Each number is 128 + 24 x the weight over its row's rms, rounded and kept within 0 to 255. Layers, rows and columns count from 0. Numbers have three digits each. The size before them is the row's rms in percent of the matrix's.

# layer 3 MLP down (transposed), 960x640, rms 0.0389, rows 641-752, columns 240-279
099:113118148117114162140098130164127128139115084110142161108140138156156119118130138121143143146137167125096088089135149111
095:098140165161119174105131147102137184130121132131118106174146131100145100068201121129135127132118120106124146100155096166
102:098103138127161155145178093152107144103141135099123135097120140139151100093133137144160169151166090156130124084121127139
110:116135152116077121126115119111112132116108126082164119083152130108135122129158107142172155149176137154132140164139134103
085:139156088129109109119107148139170142115135126159110089145139088120117108155157129087113084104104089132153143140107150169
105:157137114131083134142132154139128118134125137085163129132103100111160101151137142151116174138137106110129110096123143118
091:144118131144134153099136138116132136144096075121118139107177131120086120089149116115126148109162123151130138133104134113
105:093139141133087156139083104146148077130150161152079110155111121104129129122142126124176162087140105157147104127138121118
105:104099141130138130145130118136092137118136122142110148108151115169134109127104104153120113098092106107113157106102119160
105:108078116159107157116111131106120102153133148143139140145107126117142188178138098112147148148142194107092131138106115099
090:116115125130113125148086145132154144131117110136101109124124162059097135125094150125104180082144103148131157154130116137
098:129139174174106122122135147117110122112093141141112108134122120130136189111146142160151121106119102172143110109134123141
100:131138137095158139095135125115163131162121132184159122124116137104127154148113116092110116118133149115151115163151146132
103:165129150100123171160128131147106156112128123120096160122138120175135095118127109151126141123165201101129116166134128144
102:155158114133119128135108090104177153083127138103108142119140126101134113108120100128171098141104129207160096150133176099
102:158121122124158131165143099107124121158126109139114133082102179125123154115118145105106163140102123119139111120116122163
096:120096138129152156154109063126134115161107145126128158096155138079120137128154083146176066147136098117138133112091122137
098:102060109138115143089137144153139146107155141145167098131132145147124131106132103122154124120098093113123111130158135134
102:119110119086126116103146117102139119111130096104093142115107132123148140100095100146121150123101090119161153152122141134
102:152161126088175122124160103139090111116114090124152133130128121107145159171161134134098123147150118119135161132123138118
094:151106157136125154139110133195117127096135140152122095135122117140135137107140107111149132102166158111083131133127131144
096:134109101162110164129119146147135112102117130153121149118129121125129121119093131133137119137153128150107079146146108104
099:098126138135147123135108124116115112134086133088166123149151110132115116119171139120136115118081121161072105127133102108
090:147095131102111071112109122134116103136102126142148100141105135128121142118158079130127152097131144116110173125105155142
096:117177143144086156101096098077120090164104119127139096118139094118152139179118129161142138140127171114133153117158101107
101:141159111091161130130150136124137177097099133174093126147123155089088107108129089086115110146085122126097153130170101127
101:159136130128159154129171099103109178081160153148182117124138132144105138135154122138104098142066112116084096177107084072
104:119096162115116153165106126117088142105139150119142186105126164120156123125141145071126130111107158128064138136169136098
098:111114183135108143126118128115073127080097124124118141167132109141119117151143113093124113119119121146109119135107100101
108:138146106116111114137129164132142120141110173131150149156089083131137147177096114158154160116121169112094114112094144157
105:159137160099139071148096109114111129107139158080150076093102166125127102141088110098121124089128119158084117144116131139
100:142128104156104114182128093133128140136088102142127158117135126114117113156182111152107159099151096161123192150128157145
093:150079082127128114154111112109134151168166166104064099132122127099118146142093156121169187151162133125157137105109151143
097:123097130146172132114122136128169112117110107121103077128110069121081133125129130138111163120102134133147134102123148110
103:107147150106099150130078111101137076122121107112163075097104161110169130097133142157119124119148120134166117177140122100
099:135070172119133114128104118137135105116124112162115134127146149145123141110135125160101117157121155070103115162131080174
102:136168105129140081127117129084088158111137091157120109131096090134112137123117144081096083141101142147121142146110143105
105:099128069085137139145135144142131128093137105129134156115076118129206099170114170107100145144135172126132108139106134101
094:117119128130106107081140119087154119132124124155159123170164115117132114132133114174149167122144147129153157159095121145
105:153097114118098125132131133145126166141159111139144146141114145137112081126125100161131117135119112154117129105109121115
083:146113104110138156112099152115121144118144145181192143108116150117062145131129145114130117151132131123142134151154129139
105:148160126140092142087124123104133149179120123152135097130137140158137113137092125135122069149098105134087088162131149129
088:117097134153129141130108157160139148109128159145070139119118137121152126149110112043115125158120111070124167122150143128
106:121104159102137090145059119116158118105127164142102126124137131126120138171152101131130120097143130132164167128158159122
095:095119148137129143189146134140088184113079121135108144121124132141165171148144131109155135134132151172124096088101158117
096:140184157108144145148122099122134100103126137121103142140131144132101177124119168144108128147110113138164141146144153169
101:132147142159119117140153134133092119130168144124157089110124101118135125105114127113093107110151147134135153101142156118
096:158144128126135109121155169127161121107141110089129101167140164159144160121100127096124114079089153149119110107101109095
109:095139137141172136130125110172147129132125150133128116099145148124137130154146115151100130119188162155146134159152108145
097:137114128146143124088108133096140132130144136144113097141069136108106103177159134131136116067086152125148135079167147152
095:108123107071121132145121081153133173106116145162084133102132117110134164103059112153123118127106122107119146145142111137
104:103138140114199107139163105133176135127088106088181130161148122143126134105121139122128149162104126116162175154094163141
095:148112148131169119130097151120170119151125116147148136103163132145165119121120111106114114104141127133103101110127102131
105:181171137108105158160139100110161083094117146112147151142114140102122107130142135088087125130119103131164110089137141124
098:150108141092126174135116093144102165147103147109129106118101091142107162125133113102109106185090146115111138116125117103
105:144139125145095175162147165188084126099120171112132131167092081116111169142114120157139170147135093120095154160133120102
104:149087143139103073084101144094149136113150111122165104119122134154102117139152130189179098125141171146093088121112154147
100:146132160154121146120143103110152082116164095168105132150113136149136137091084153084126126089165155126132117133113164155
098:074160105162165117133154154139123107141089136139118131122071132142112142158153112127118140133102116160071105096143115151
103:129115113113126137078091153138146095116147176162117143124137130102134105108156162096122138164116165103129112102138121127
102:145118127106111118137113149127108051152133100091137201151105118121148176142139132149085122082139117149117131145126158090
095:117119136129140085131097104084114162140122083106150137150113116158095129162134142142148128096100143071115132123123086122
091:143153174139155123143128121138168151106135137085129129146093111159130114106109153172097131159157130120139162109095113107
096:151141110140114112102088135130119146170157143160132115131145164102113084120107114183095108143094125124115117139119130093
100:129168113136083082146104131128124102149106155141129072161150121105126097151099147118175094117132138127076124119129130136
102:101114121120204118122161146133075128108069143131112095101141125160134136132107113111099129158131101107119110164111145161
100:110141125143136124127134137164127142138150121115129137120151157132124113117104113091140092113066125108139136087112144115
097:128097149109115086146153100136128125092151121161101109120096155141129159151139142108136158098146136127089120128087110138
105:175109125150110131126096176116113104131099139172146151137118131161129159125138098159100114119084133123136131136133172092
100:144117140145119130121151156132162114129139106173123169160110083130141102162157086155120163118106133101159144124116141141
090:118144111123133145109124143134144152136113120148124129143149155135137134131153154134110108127113154136130141114112148123
103:129173145130177122119113155159170135126144124119128120147074156109124157126120081131131157123130123166106143145115157106
095:105149116116084151087109131115135120105095094153113140126109118099088081102137128131106123110107087155156104161134188120
101:134140152115110141152133129166071105123128121122156108091144147142087158108113113129145135147090168100083147126158130145
105:148125120112145119096124064181148141170111145104166118118151115099145095079118115109102093145147140094151154105082110107
100:136153143107119165176146117123120131150110120094134096122089100112083132117169132170101168094109147088165117122124159137
100:134120121115128113148155167112115136135104090076142152093132116134150133114143140142136113163162108108120137128108075103
100:131133117096034107105160172129103138131136107139150070110157131163127139135140119144126138157106160132100088141125143137
100:140157122143099114167140114134151130107134150122124118090137167191146119109101130138052110101115132141180129116115157126
100:123102167126158156124114156082130121139092140136139100111148093127097120105155110127153137150158123137128141105171133081
102:112091108106155138138113110125119173143138109129143110145123069121146130145079126130128122125156138079125125101156127155
101:166104138105097134158106118114094115169146100121101159129087155177131138144123141090109160148101114135105171145113096106
099:119168125144137140124124148162150127131141122153133193106144090138168117155141108144162099117133151165159122111147147098
107:168124120129113134112157160125123114155149142127114101145114150162100110121137119132112079102122129103139162126130143113
097:135141075162136108163179141098134092138125122106144139128133150112130096106102158140155134082163058097134117130129140109
104:147141137158116140129110109147131141174156128148127142089134119123165104126162123150139089112125133159119138151152107124
096:169145109133096152129144136114133118096147131162115159108152116137113111091135086138115136126106128089131111133121125104
093:087129139128142142078104154133103112130127129141139186112105153101086148128120109119112103130111129113129126104154149153
107:133119184111141147162121147157087145154139128118138114146100123147126122167120167117105156131134167132105105111080164176
101:119128109136120153150108145131103101136152173113112113099169154152131123163104130128124173159110113129109114114105144124
101:120121139138129107146076136117093103137086061104133105123112137123112128149119164093155125185070131097123138147157140114
100:113146109107131165127123130138148114141110122112100127099171113136089097110136168144104105142093114107140132070133092116
102:149093170124142139133131121145140136103115134140143144127127123111134099148108146134149125107160101109130166140118139129
101:145165106125111104117151133093131137081174143069136140165163136186165126119115106139165120110113126147121133148113100202
092:141126106170108127114139148135114098161183145116116104170108163108088128067083090123113144143098140112097114106146132160
106:123167122096112128116134118119153111117048093139128069153083123109152114091110149122131133129129083123088130179142165152
104:124110107167091137086123121154136166119139149123169116197144112137182140135115163154131143121153088093143118143157130161
106:113097161152118096164100135114143094153130123179144108088128166139110175145113157053108147069131150133129154124144128101
098:117145089152122100169096097141125116077145146182161100147139105118133127106134119144116101116118115113080125141119130139
102:097182128133116130136152138136121116141130133126097158156184155117163122116196146137124150160137129116113102151120118111
096:129137132101135151140161148113089152110107103104124129130126134156128151138129161123167077142081156136164126143143102077
101:173121136118148100077079134115100118125127088128096139146089166130132143134138125108094171142104130081118138154141127137
107:132141123139088137088146149180147153098105147143149123145116126107101106111175166116117157147155131188103123155130180121
107:149080148131147120112139145094144145148118140131099126138141137149126153147102103142110117125139154086103143131150159181
094:125105122128140131138121118124142168162137140114179123108148128099105135131143150116143161133112145141108129096128085105
102:132112116111108153099122103095149165164136105195112118142097148138140153100139139105153131095111136120145117096071130147
089:078088121128145110159105154135161151182093136116148156174120135095168147145131148124124111105099107148105083193098102118
104:152095127133119119127110154135172151148150123181112152139116091133154135141102164159085153159107138128077110116139117161
104:121119119106118130093125187117165119150106112093112114101130111123112097102172135136134129135137146160144144121143125110
098:155157164126124176123167164111157161110128124105074146116109133163116110093155093135161142123140125161166087104170156116
097:118113141122114138125158128112143149172088129156132111127117135144161154125147169147155117163121147141133148139104146149
109:112127094102154115139128126122095138115132090152096149136151157104137144168170139112151143147105064092142169155112134117
# layer 3 MLP gate, 960x640, rms 0.04, rows 642-752, columns 240-279
098:115131117116101100109151090135120143143129097148092124095112108123120193116137127108148154147123102129101121128143133133
100:091088114109163107126101088161129130159114130175171114120166119123183156118097127102127095163138124100101119089099103130
108:145094135129123128127128071129159120142185119127099142127121136127161155094105117155075125122109149137063100123126148148
092:136109133159142157126104115137142152125114133133109128157167136057123115136169089082097097104102130097131105124114066088
103:114166118133131135076133145095139140113103112117093126090158098136161084149115128108149099134129104108137092163090134102
093:090107152108130123088083143131149140179128145132114155133129124160103160118106131086084144108119127105092158089152110107
102:146093168094175105190118076165108160083131083134104142120145113126118121160096104126158115147106129102140122135091115117
096:132083103103166138145146184106199150171150094103107135170107124132114141146118128114121162144165122147098145124160116161
095:127096114146120136105091131151173143123132136170116141151105091192126128199141095088140135133144130124098070113140157125
089:127117170156096108116114118134147101107111120145154140142140127160106109132146108099152124116162124145099138092143127144
100:077141127129121090144158098125127095105147157127098083089118096119174134170146167114102110132142113104117109107126132137
097:119070138132132072139129129111097149112119090129139112163144113171160112150115136136130136108133132170142143104117120110
102:121160110074090147161147096107125169129103106131115186145127143138170112142105126123103114093108113132140135119153143167
099:116093135157124130132129134156150106159115135101133146136098152154119150123165122090099142094112153149138106138111123132
101:102139136132129148157139134116123147137157104165152161160100127130146112147139097102153103139182100107116139132142140155
100:139141094111127128108142134123167166126103129117153129090090105109118153137072141096130133121122103097147125165139121129
100:120125121099125109106116148108114148135123162145117126107115103124141170153130141111141095131154139167135108121110124105
101:106068107109085167148128150099119139138127115152114129138123109164179138124140120131122107085128142167119137139097141096
103:139154126149100138115103129117165139164166132138080113088118101132104134143106120145148129152169152086144126155140117149
093:159132111114111118108129100134123153119129121126148121107147076143128091174133128131117153122142121115122147158123155086
093:140127070112129074151103106158145081081117104087133125098155138097127168188142089115093156146128126100165116097148128110
098:131118134097147148159091157126101123140144134114158099140095110128140125170141099130160155126133140117130123099137127128
088:136121080142119143083128155101121142138106086161114173077107173142142176124087109131104135136103140126107116117137084144
095:100090097135111138145137138151143129114129133114096148112140141130153133129114093126077099118132129105136137134134142099
100:110096124127130129168149120098084127156151130080132175160115141120157142201115127162133173127185114101131091128107155085
102:125130133111149102125123095115160090082077094109114095123061112116111166139090136136095134110119146090126116132143127120
101:167113138105140142123115177148119148098137133141148153131095161121116152150121136126137138133173164117135169098146112092
097:105165114102120114100138115110114129176150149084143201082116166140127139172138103103136196150121111139154159099131101093
111:170123123133167116130140162130118144145125134139135139128100105118133135114148124130117139150126125144106116146095199135
106:126090151153144118127055108124150144167136136145148140128104084138183140137120128166178138113111117114148160088085077116
097:150120141102130165126155188148153092113163085074086102146107129138119117142146119096155092094150144136128149141137130131
100:115095142135082136076158144129098129127144154141118149139159106118142144125091075079156153107176135147117204118094162111
098:147125115123136123152102143115138108137147122106135098146112127119084151153137131185079152130124112105130083122153109137
101:104097109096113110102153128116140186117064147126137161129119158122159106132147128123103134123137119151131113103143102169
102:127097110130145118145122114153155126136148112140095153088117140147117154132138099126103138154147164114136129124101115137
102:145106131109109137135123053126166111149132150110115117063118116144110143139163094114184126161131128091107158171093143116
103:150144160149158155083126143167135106135073110147116125131081122112088142119122095137139111121156115150129107134137144091
101:111147152119097112123160160155103124090117090156113167143128150122089143169135123121173114129160116187170093149152122147
103:104123105137118165090141139113151177161087110159133106100086110119093135108119142114144126165148111083165110149159121118
092:117139096121145112099133156164084151116126121151133131122117114114128165071133144117144144136111134107110133111132111131
102:084152127090166121120133124140112118125147109110104125128113121117119182147101149114155111126147148122160144145156105119
091:106105106139155102147164149132177132140118130167122130140114124142131155174157123104100113121137094095170131121136120128
103:146118118159126077174148093157131104123164142130176168141113128101069112147132131082171148184153136098111130097097129147
097:166133118113152095171173133117120104132126128130142149133127117119149151137148142118151086131137129163144135157150133112
099:124107144102115097139145109125113136126131140096138156154162138099155143115087133081159125143124099089128128118155077122
094:188122166141106129129135150081118125128123148121151149130080118138150132088116137116107104141166129114131082108123139138
099:113110151160101121124166154170146197131101109066092149138193117109129146152102085101138107138134113099116116128142111099
110:128147153132094166087138149091115140126130138140123142069134120137129125148130130102137129126113132104127087122104159106
095:148135075092097160168133131144118090109125166186162147119158131139136128122123132113131170092134166116117150182117177101
097:136124111174157140138135118137133107163131115107089123147129136118177163181126114134081155129109116139151114156097114079
101:090135131101167136125155120152143141147128097140080120158113132116114176132143106110148138144147146125121133116178151099
096:141135127103113141101162166147169137096136122119127081103097137145116134127159157186131115141124104128163086128156150105
108:131115130152141128138062119141119129151165127113079164168106123103124154117110107138139132105171092100124156144130170110
102:089132115155092127103135131108105145144153111127106136133157152083151155108114120136144150123113124117137111149151139143
103:118144117137073187124116138078131152150166118109125146107122104133161105160120136104141127117147146123138141140116113085
100:116131149120111141146149110138170111127109122117140155144122128098098139129151105135130043144078174109136137120134116141
099:122151131152132128120117128088136142090145111151092131133134112122146132113187144126117104100164160135154103126144144153
099:078096159152121146210100107126159078131155099107178123112137125146116115106139071142122128142083122146151140134169089162
098:134079141106149140128127133136174107108103080186155109152087161119107133114160175132125092142136149158090137133170122125
098:112163117125149141138162183131164158135103117184153146112133155112113130138153139128131128145107088134142107091115140124
094:100105123094123125162128153098109169160186127146121129147077083124142164151122161172115135116104117143146123086120142150
099:115153147093073109155145103154126165158124141089161081122080100168109113157123100116105108082099159101117098119082182134
096:110138114106133160123118093142116127105089126147127109129156126105147107146140106100115159135111120104130129150121102108
100:126151094108144149154137121110094113059168155134118166138090138138143163126139148130158152161133107128160126125156146127
097:104118082147123149082141127131151136095096100129141153161149113124109130170128089109104087119129096106102089129118171088
103:141109112106124115106112149094132138132089081093076169097123092109143166128131141141145161141124175130156130140149121128
101:119098101104164125129166120103098158146075097144160103121126095090090155118160150081140158111151141140127143105084151177
100:127138126120131153127152123124161115109123134120137143144134121154144116168096112059163115108157099149099138088139088085
100:146118133182121112126090168119179128170180129131102136121143111157149134139153170161112129142078116169115077114156188095
098:158087128109122112106087149108161141115109136145141098121148124092115130163120124165121161117132141144151121124108139074
101:105123130109120126139087097170122182096148109147114128168106121150146099145151137133111169103092153119067124072117101155
096:107105164126145133144114096125090133171122116159125081138160161147120097125119124128148142132146128123129099111135123108
100:090118140122123138122117115109147115147115156116135171116118095114107120131128119137132132143131100137110147131104167095
108:154140177154142109138142128163196153095141118136130142106096105126138149191142134112128159112122107140132114137138139144
101:155125125146120125130146108124114112108112123074110136097108132129105141123135145130103144120182150144137148147166125084
096:143083119152164125092140122138151136105115123127135134153091119140113148124125106098165143160147116130189111148155125140
106:136178119175140133142114111099165156136120151139094126145122111105158148113119161129117142116183091118127110100097142158
101:150138136109133163148122152157144084165084108147143151136143156080144132162145104101151137147116081093154118116164151129
097:104128148115150091132103165128077103140120091146139117133107113076101117101157115166118130123119130133137184159122094148
101:139119116130142108191108156108105137124096148128134165105127087098131102164101148144138093135088131107110161093119105107
092:079116111093131205119175138135130171160126123137174146131149121118177136155109089120121084155072117143129120155124137145
095:104100120147121158160145148127139156127115093145135167142138130120114157158089092122145140123138118194144131088102104151
104:153138113144141107133130120107108131105135132122144099146129137109101123143146136117148131112198104129128118100126146125
090:128137098147129129172137131134107107127126132108132131159096108101119111120108132138114115131121088109104131156137145156
105:131105151059140079117136145169123166110103068066111090119053113084094140152082135117135162106146094103162148116121169117
097:162155122101121107180126128113131106063093153135128121127125132146128137137159129133141133122119150110156155095110165110
098:126138099161141154134120109159116171162100129145170130141122141141158114102096132156125148114126108153125139134127120146
105:164107130100107161064071161128172102111094103088084088105125077117124150186126121174145103099170135148148102120142124162
097:129135168160161176118094112153136138133130125138118099162156135159174148145120136119126160113108103151122101132091088139
103:131108146156104154116115095124154165136159089150137101162133150138134141138132095154118144143138158120104128143105136098
102:073138140143136154096156120119150168161121118155151115134184114126144111141130148120136148133096135120153132135134116131
097:100103153115099127116066118137109120115172142102126130139101143121169109123159162134103139154106126107123078097083073104
098:152196152115130153096134140088162110098162154120095218141191126116125150101123100069137119176146147144133100129111157178
101:083159116104102122155158071115094111107131128105106133088115121127177113153123101126120133118134153136105109143088132083
110:119158140129150142097142102140107131095135098126139104131144113132130168113104098119123106131097118137124088142166121097
102:100106159105134161094149133086138161169099141117143136152117135157116120096139166102135094133092119130108166138105171157
100:096090118112096116081140117133124142147110112113147100108091089147128130136087117071127137162148165145152175141120136130
096:106133128157140131140125134147141139102143144136151122139146114168135111134139164151149108107112144121135148141110142143
099:105138109105147088149106110144109101108179104095083160116128111144154152163078129099101160063134118103126098119151130126
098:128095080124131141125148145120096155116113126126136123126111130130100136112150100116126119173146176148084084147127159106
098:148129103119149133161172095145115138112076128123157087115111132127105119103105115117131139158126101154109134119139145074
104:102141154127127089105139158142133150145109128140089180111116145092157094111144135123152182148120126133154129090134151103
104:127120146121114133106114106098109159163135106150134125096160113218143176159129125128146129089127130149138118094104121145
101:114101151107122129103093143138173117121139153142160125134144141158110097135137165146133170090100161107096148109129076100
102:093135095123136101125096121118123123140135140126098148130132141137128110173111120153096145128131116118167126147158097140
099:114135131142109114082156086143132169107152151132153128126120129093137181140092062107093171124109154173119160105121146135
104:098099092091111167145167117137166116141126180107087155114101076124160122083143123148124089132150103108151060147126072115
103:092133176121136112096123152135150139167117121160146171147103136112178148107152107110135134103116097115157133135106134079
099:121176159135118158114154111109147106136138148144138119151141153141128110131119133105091159077102119135141136153121153148
094:123128095104098137124144108152162101131155112136121122142106151088162138164139170131108120153137116085158133111149168108
105:094114116131161130130119138153163161139120118136119140106102115119142147115160151115165140127121129118141118113116126058
# layer 3 MLP up, 960x640, rms 0.0426, rows 642-752, columns 240-279
097:155116120131098183164146145104145116182129087141098106160161121134164111090114144127126141094119127116167112127142146167
101:125115122110176144141133148149171125121196179152107141135104123131133079214149129129077116106094116093115171111129147108
120:107142114148099109131138156101145116104097098107151134170142129124121154130108135128110116134100120131134105167167106080
082:087114129101134159136128122089146087093122145139092175119136139134112111135110134114115161116116109117109151090155116114
106:153129119129182114120107137149084134106106150115098123129120145037130152103114140147141179146146128137140154099114131084
095:093104143124153116145132138155125135083122146133086115127110142147138162079135107156138128120127121123149162145109145131
103:126111114145105146108131081120120170120157132141111155168119143109080105176135094126185146127133101102121130153148115096
111:094110106119115164144147142120148103135128124145107110118158162135127121101149168140093109157137145098122153141183098139
108:069159132116136144106107109085143139152125139137172125103116139086151175137147120105162143116127159168123131112136099132
090:086168150165122165107151130137172148163132208131088112103148105145179179153116114116172166139114144162186105185081179112
099:129119096137097109107128132107144104106082130160134127098148072145112107152111117156130150125128109128107142156134099124
092:140162143140157110103100150143113140125103167136136124115130179155138144102111099161139134138139110138129132145144133140
108:148162152121107159116160118161091168163133152088114207077146161133163128152137124164150144093147173123141164137111127109
103:138111087115105145084126126088094175111136134129116125109117161141126107121148113164133143125129158163117085163122096139
105:125138145106154148073127139155146151130135107136149088163136145150125146134130128130125163099140136151143105107102163158
105:136146154129147148090113124125139114148154139153136147106169132125134141124103134160158133141123088080136137118114110131
099:138123081144123140157152120152149126116151090170136112181113106140097088143131129117113131138117148124077142138120108145
099:158111124138126117107064152122149085113131114136152128141114107105122179093113113107143131149086134116153143138160121130
103:138079106132084136175113119066160123113124102168142122142141129117137132168124137123165137111116133141133091138148117127
091:166137142140126110111133141093144160114161094151134151132174145158119090126169112138122116119114112109094169094118191100
091:148148146117129122112161098083142124143129136105108143085099150105159139134140176141115118138137108120174169114118157123
095:120105119104119140109079142196113164179129170128121139149099084136155118157080130083124128131117130135118144081084145105
088:158110150142138172143097107094157168106107093138110145119130167137147165143146101110103159135174139111104130094110109105
097:114194124126140117075157131139141176164150153160168070090141119140130140120138079140126130108134106137124149155112131095
096:080135123117117139110132156102129119123135153139171125114101154165142136146129159164177141117124138190138149080118101133
099:137132121113141117154092127147118145155155142127107123128126114103130097105128132134153089151147111132116068102100148102
104:110141123111120107120140120122138094124068100109101124148114087113121123142121105121134156098138149104088172129153147175
098:071191112125147114120141154143102152132123154115113115123117125102119109088128123095124172149137113124133133117122061124
121:150151098139171146145093141120145145125105165091152137117108088109142148115136139127129104151092126132171082140118167165
109:153162104152136141105139127116088113075123128062147116098110140141112122167111116094128106136128175138110149124158131186
098:127175084119172127174142143146104134120125129061125135141179120128154156149119124177108123118165093155104093126130110127
097:177126153134067101109154120160125131145103104144128125158126157147141163112080127104070153111084122145099121128114133099
091:126161096083154151155109148132111134133134141108162115146145105057123113152121092124110130121109135116119191098112084127
099:149134166130129110116159153147139110147079143159124132137142150135110175103077092129074101160130123118131123075117105164
103:134166123158069147115126138115109133144131135130169127110138137110145121149135135103095140092123097151140124162169145135
103:116073108125095135135108136100144174197084108146138132149124151139127110157144145157144122118114141111139129172122112145
108:116098100124136097150134107075089123137096086119105118159139154125171118163119110143093148111147095135130136105104127123
101:133139100106168141143144141113124120158149095122139139173108136110104134129150123088143104114136114128164138122124141099
098:167140106125150070132125113122105129144113148074116138168180121119073126114158107127176163113177092117112107070100175160
114:104094126120155145132104116112161096112090131112127170131143127102120124150106128131147100167108096144135122129120130106
099:099120114120112145112159127096158094128142145111135126088124186150136129147172165127150144143153165132111141130071121126
097:150149122118065154060092100105094112121145124075123148122119103128131137086118094152143142166136147154118082123138141132
106:126138139165103106137072153095134107121157127163113141116120127124161122172124095145112101122097139108128141141178143062
090:128155131136126107112112099072124148143143126137109142130143143078096138149137102122145147125150111122116106141175089144
093:143078155170140118144150127076117127116149113112137103152183132097130145145125113080129127106107100121142113130175118163
097:106115112067155152148091154124115103112141098112137131124147117098142116145077131124161121115094140148131151138088132140
095:095154091122174158098112098138094130141100146136133124078113148137129115113141164103123072160145165138160143092147117080
110:147143107086084157107145116126111112117151132125127113122131132127136128123132119112091148149104121172153148141135147159
094:139095132112139178152118132100130121150147139126115108095140153176157125128118118108080151119113155168130117130121131098
097:152154164168120144123092115141093128126089155139132123166174154104188111142139124116135107121084123104149109113113117139
104:141071102153106155098094142099093116105143126160083121158105173098124099100115115116154120126147152138158073104160149160
094:104103126148136156140159157122094138168123112120115158134131140132115139123112113099134132179114133127146142117144137126
103:129153076164107140142107160159141129163119173143136083126133086119162137112147118122164115117146136112128103163129120143
098:090153134134117132105111131091108134131103088162141137130130122105165121127104131150121112143135099123130126102116140131
103:151127154160118134152109133131135099160140087160082117160111112116137104159125101119146109143130118114104104137123114146
102:152136076118129219134139134110130132130097087160104120088111136109094131167137168105174138143135130076150132157131150160
099:105131155157143110124141145125088114157155121105114155137148116136092107154141121085124117113143136127155120141109156107
098:148115115126141125156103114144147112123130146145125094137120175138135100131173118123144077135170130158149093154135089127
098:110148143121101100146122120136166125157123159132131147135074175117142117145163158107147139128102150136138160125167114152
111:092138110121142131096107113118065131057081126099131135128143107128139138131108117112121134098181154125148128122119131137
093:154159154093094115164132155157177143103104146092182128149126153103133162120119120110128097110069106112173142111113127113
090:107114101068134141146146118149137122156125115134168165148102114079140114140127063133116106100130152126127151125102134118
097:145152085096119096126131119185120128112152128117135104090135119139116100104132137154139112165143091114153149069061109098
101:110178126154114104096173125096103171107132144108130195129105121132124167081104122142117141132205166171150136109107133116
103:147088117186124098142137139158141106181102076160080125117118082097089150107091109114155148083156093132146133114149163108
102:120098079161125113116109144117154136148105078088104136115075103118114144180126126108165143113144154139115083118155077141
095:106109127100137125132140104088138110104085151092132146132106146166121127118127133122155115115111084133136147090164136175
100:161141135130190142090131122113170111115106125130115125133147124116094121104176133132110133139132113170102121161082132136
097:113127143126147139127119141122113090127131164124147138107116139089172122085107137130128147167120082107165141098148088134
090:126166165112096142154100132067140132142116144078122097155088134161070139089124081142127100148159133101150126103155149126
103:140161140117171123125173117133128136113144179168103081119095154152141137120110148156150130134140095098139120137116140136
093:143114137158108161100119110137110148085169093119113163142116124137141137133154130097099111087069081130107093110150141062
097:151167135140159096116161128117103147092118100111164151123181085119104108113125134106155151144147149114099194110150146108
108:128103111137047165093080146110174111093101107154122139129169098105116093076161124127105112128175163150117137125126126106
097:131153131150105126174175148107109124087107080136109109103100067126106123126129135159163102147136105129129185119133125113
094:088148129111146109095173114116108110115104152122148099139079122113153127097103167108143123143131154161126166142118144147
110:144170124151134099091134114091120156090123070113170114073147155109106129080120096143123108136151130180147144126107109106
099:106107110150119147105106128156177123124156147126147114137150131170173166130163150126088120125135119144118102139150126150
102:121131120115106161137149152113112129136172165149136154171166133154143102096194137108113126124099116121141104150135110099
101:106131142146138185131148174085132121135119167133103162156120105132145105169108124081109113092150129127106119095140135162
100:132140120142148107137092135127131120096115118169106161128080108119102128115136145077135177110149122087125095090115127088
110:169167088137168126109113121114121133123105187129150105107098129147159139112174147117120130150117081107154134121164179146
105:122148147165153121068158161150139088098133132142143163106098138191153159119145115101117134159161131103103160131101123114
096:155090122069158150100138137108131177121190108138141140127151135137119177150145112114116136138108140125134089139138121105
107:108152147116151116123092102159112095114132146135121142112143160155138110144144127152134120104117099150118122105125120131
091:148118147142125136181106126156126137061132125178169123130106153128146133137133118138112121124074157119120128127136146116
098:158108119141112150157097112114102145097139139142114116121159134117115137145156108100187128118105132143092134100181150144
103:108089097122100127108124116175132125086132125105089111153110124134094165178088098140148126099154075103122121093166115111
094:139147142141140079101123124115154112116120128111131114117105110116086121103142122092208150143144117109131119136152112133
102:116141162175156109145134170143158059107107114161130131123126104133109107108145130099134154143157125095142119128122155078
098:139169119138146130144150160144083121134115121127124111140157131120129093178143137128127122119125155142114143091106152136
104:142119125134135133129143155073126160146148128118133136130138158147153156105130139124140136123126101132133109151106127138
100:079119105133144095155116138141108127130151167098196118153152115137101132154174141140168117110145134135112095132115130174
095:127113101128146120134152107117167077106125140167127135154129124132096146124119205124130104158062133164077162106144145099
113:138165134147116113160129095112124127111139090156116109058114088128143099097109139105201147142145128112114098160138147138
103:162108095112131143133143137107150164159152095130097141152118135140122142099164144094092135101146092116132098153173097146
108:092113114191138106086134095122088147115133082126154105142177095159133116124138101124136184135137110159122093126121154150
098:103124096156107176152184128160151109151115094130103134127160110106067107130146131164121084143153152181148128136137154103
097:109136155098123139131117137148143183183151114115135146101157144131126137116106099172112111141172154117122085166099161151
099:128135137132163120126130108132152087193144132149141094110147139115112116122149157157136097137166147129086135129133167157
102:090119153144107140114114109082131095102130106110115100161127145097133141139111115157091096074132113156124150105173125194
108:111112140118176143095168099171104168079147119132143079113146067156086127101118115110105122142125089115144163156082141093
104:121114089134144157176103124134114121145129091146134127101161128124114130165112143161121148098112125135093113162133124136
097:147155147167129093092133119102145112083099124121079094077152115093144121153150138132107110156149109118137094122122160139
100:129150138106120120175125116179153126110114083183178082106132120146134142149139142126154154139119147084160143127132123149
113:118128098115144199145132163112125109137078091136141140127166134161144148138094139136146109150124088107160121120143143122
103:154100118175149118182080107180161186111134121126125127119136101105092103123085167089145105126184094117084103109120153160
111:131096120170091154129177106105120160152110171107162086136120138135065143153107123137202137123128181197151103093154107119
095:169156097133129116123110156109125128125120102166146104141083139135109140118133177149134117126092109122139136128132100115
104:134132161082178188117147107068127105152095127154142127083142155133121138092134115160151060157111110131092154119133100103
109:107101116107103110084134089145130130158156094140114120101118165149127165157108126209139165136125128079169161130144122141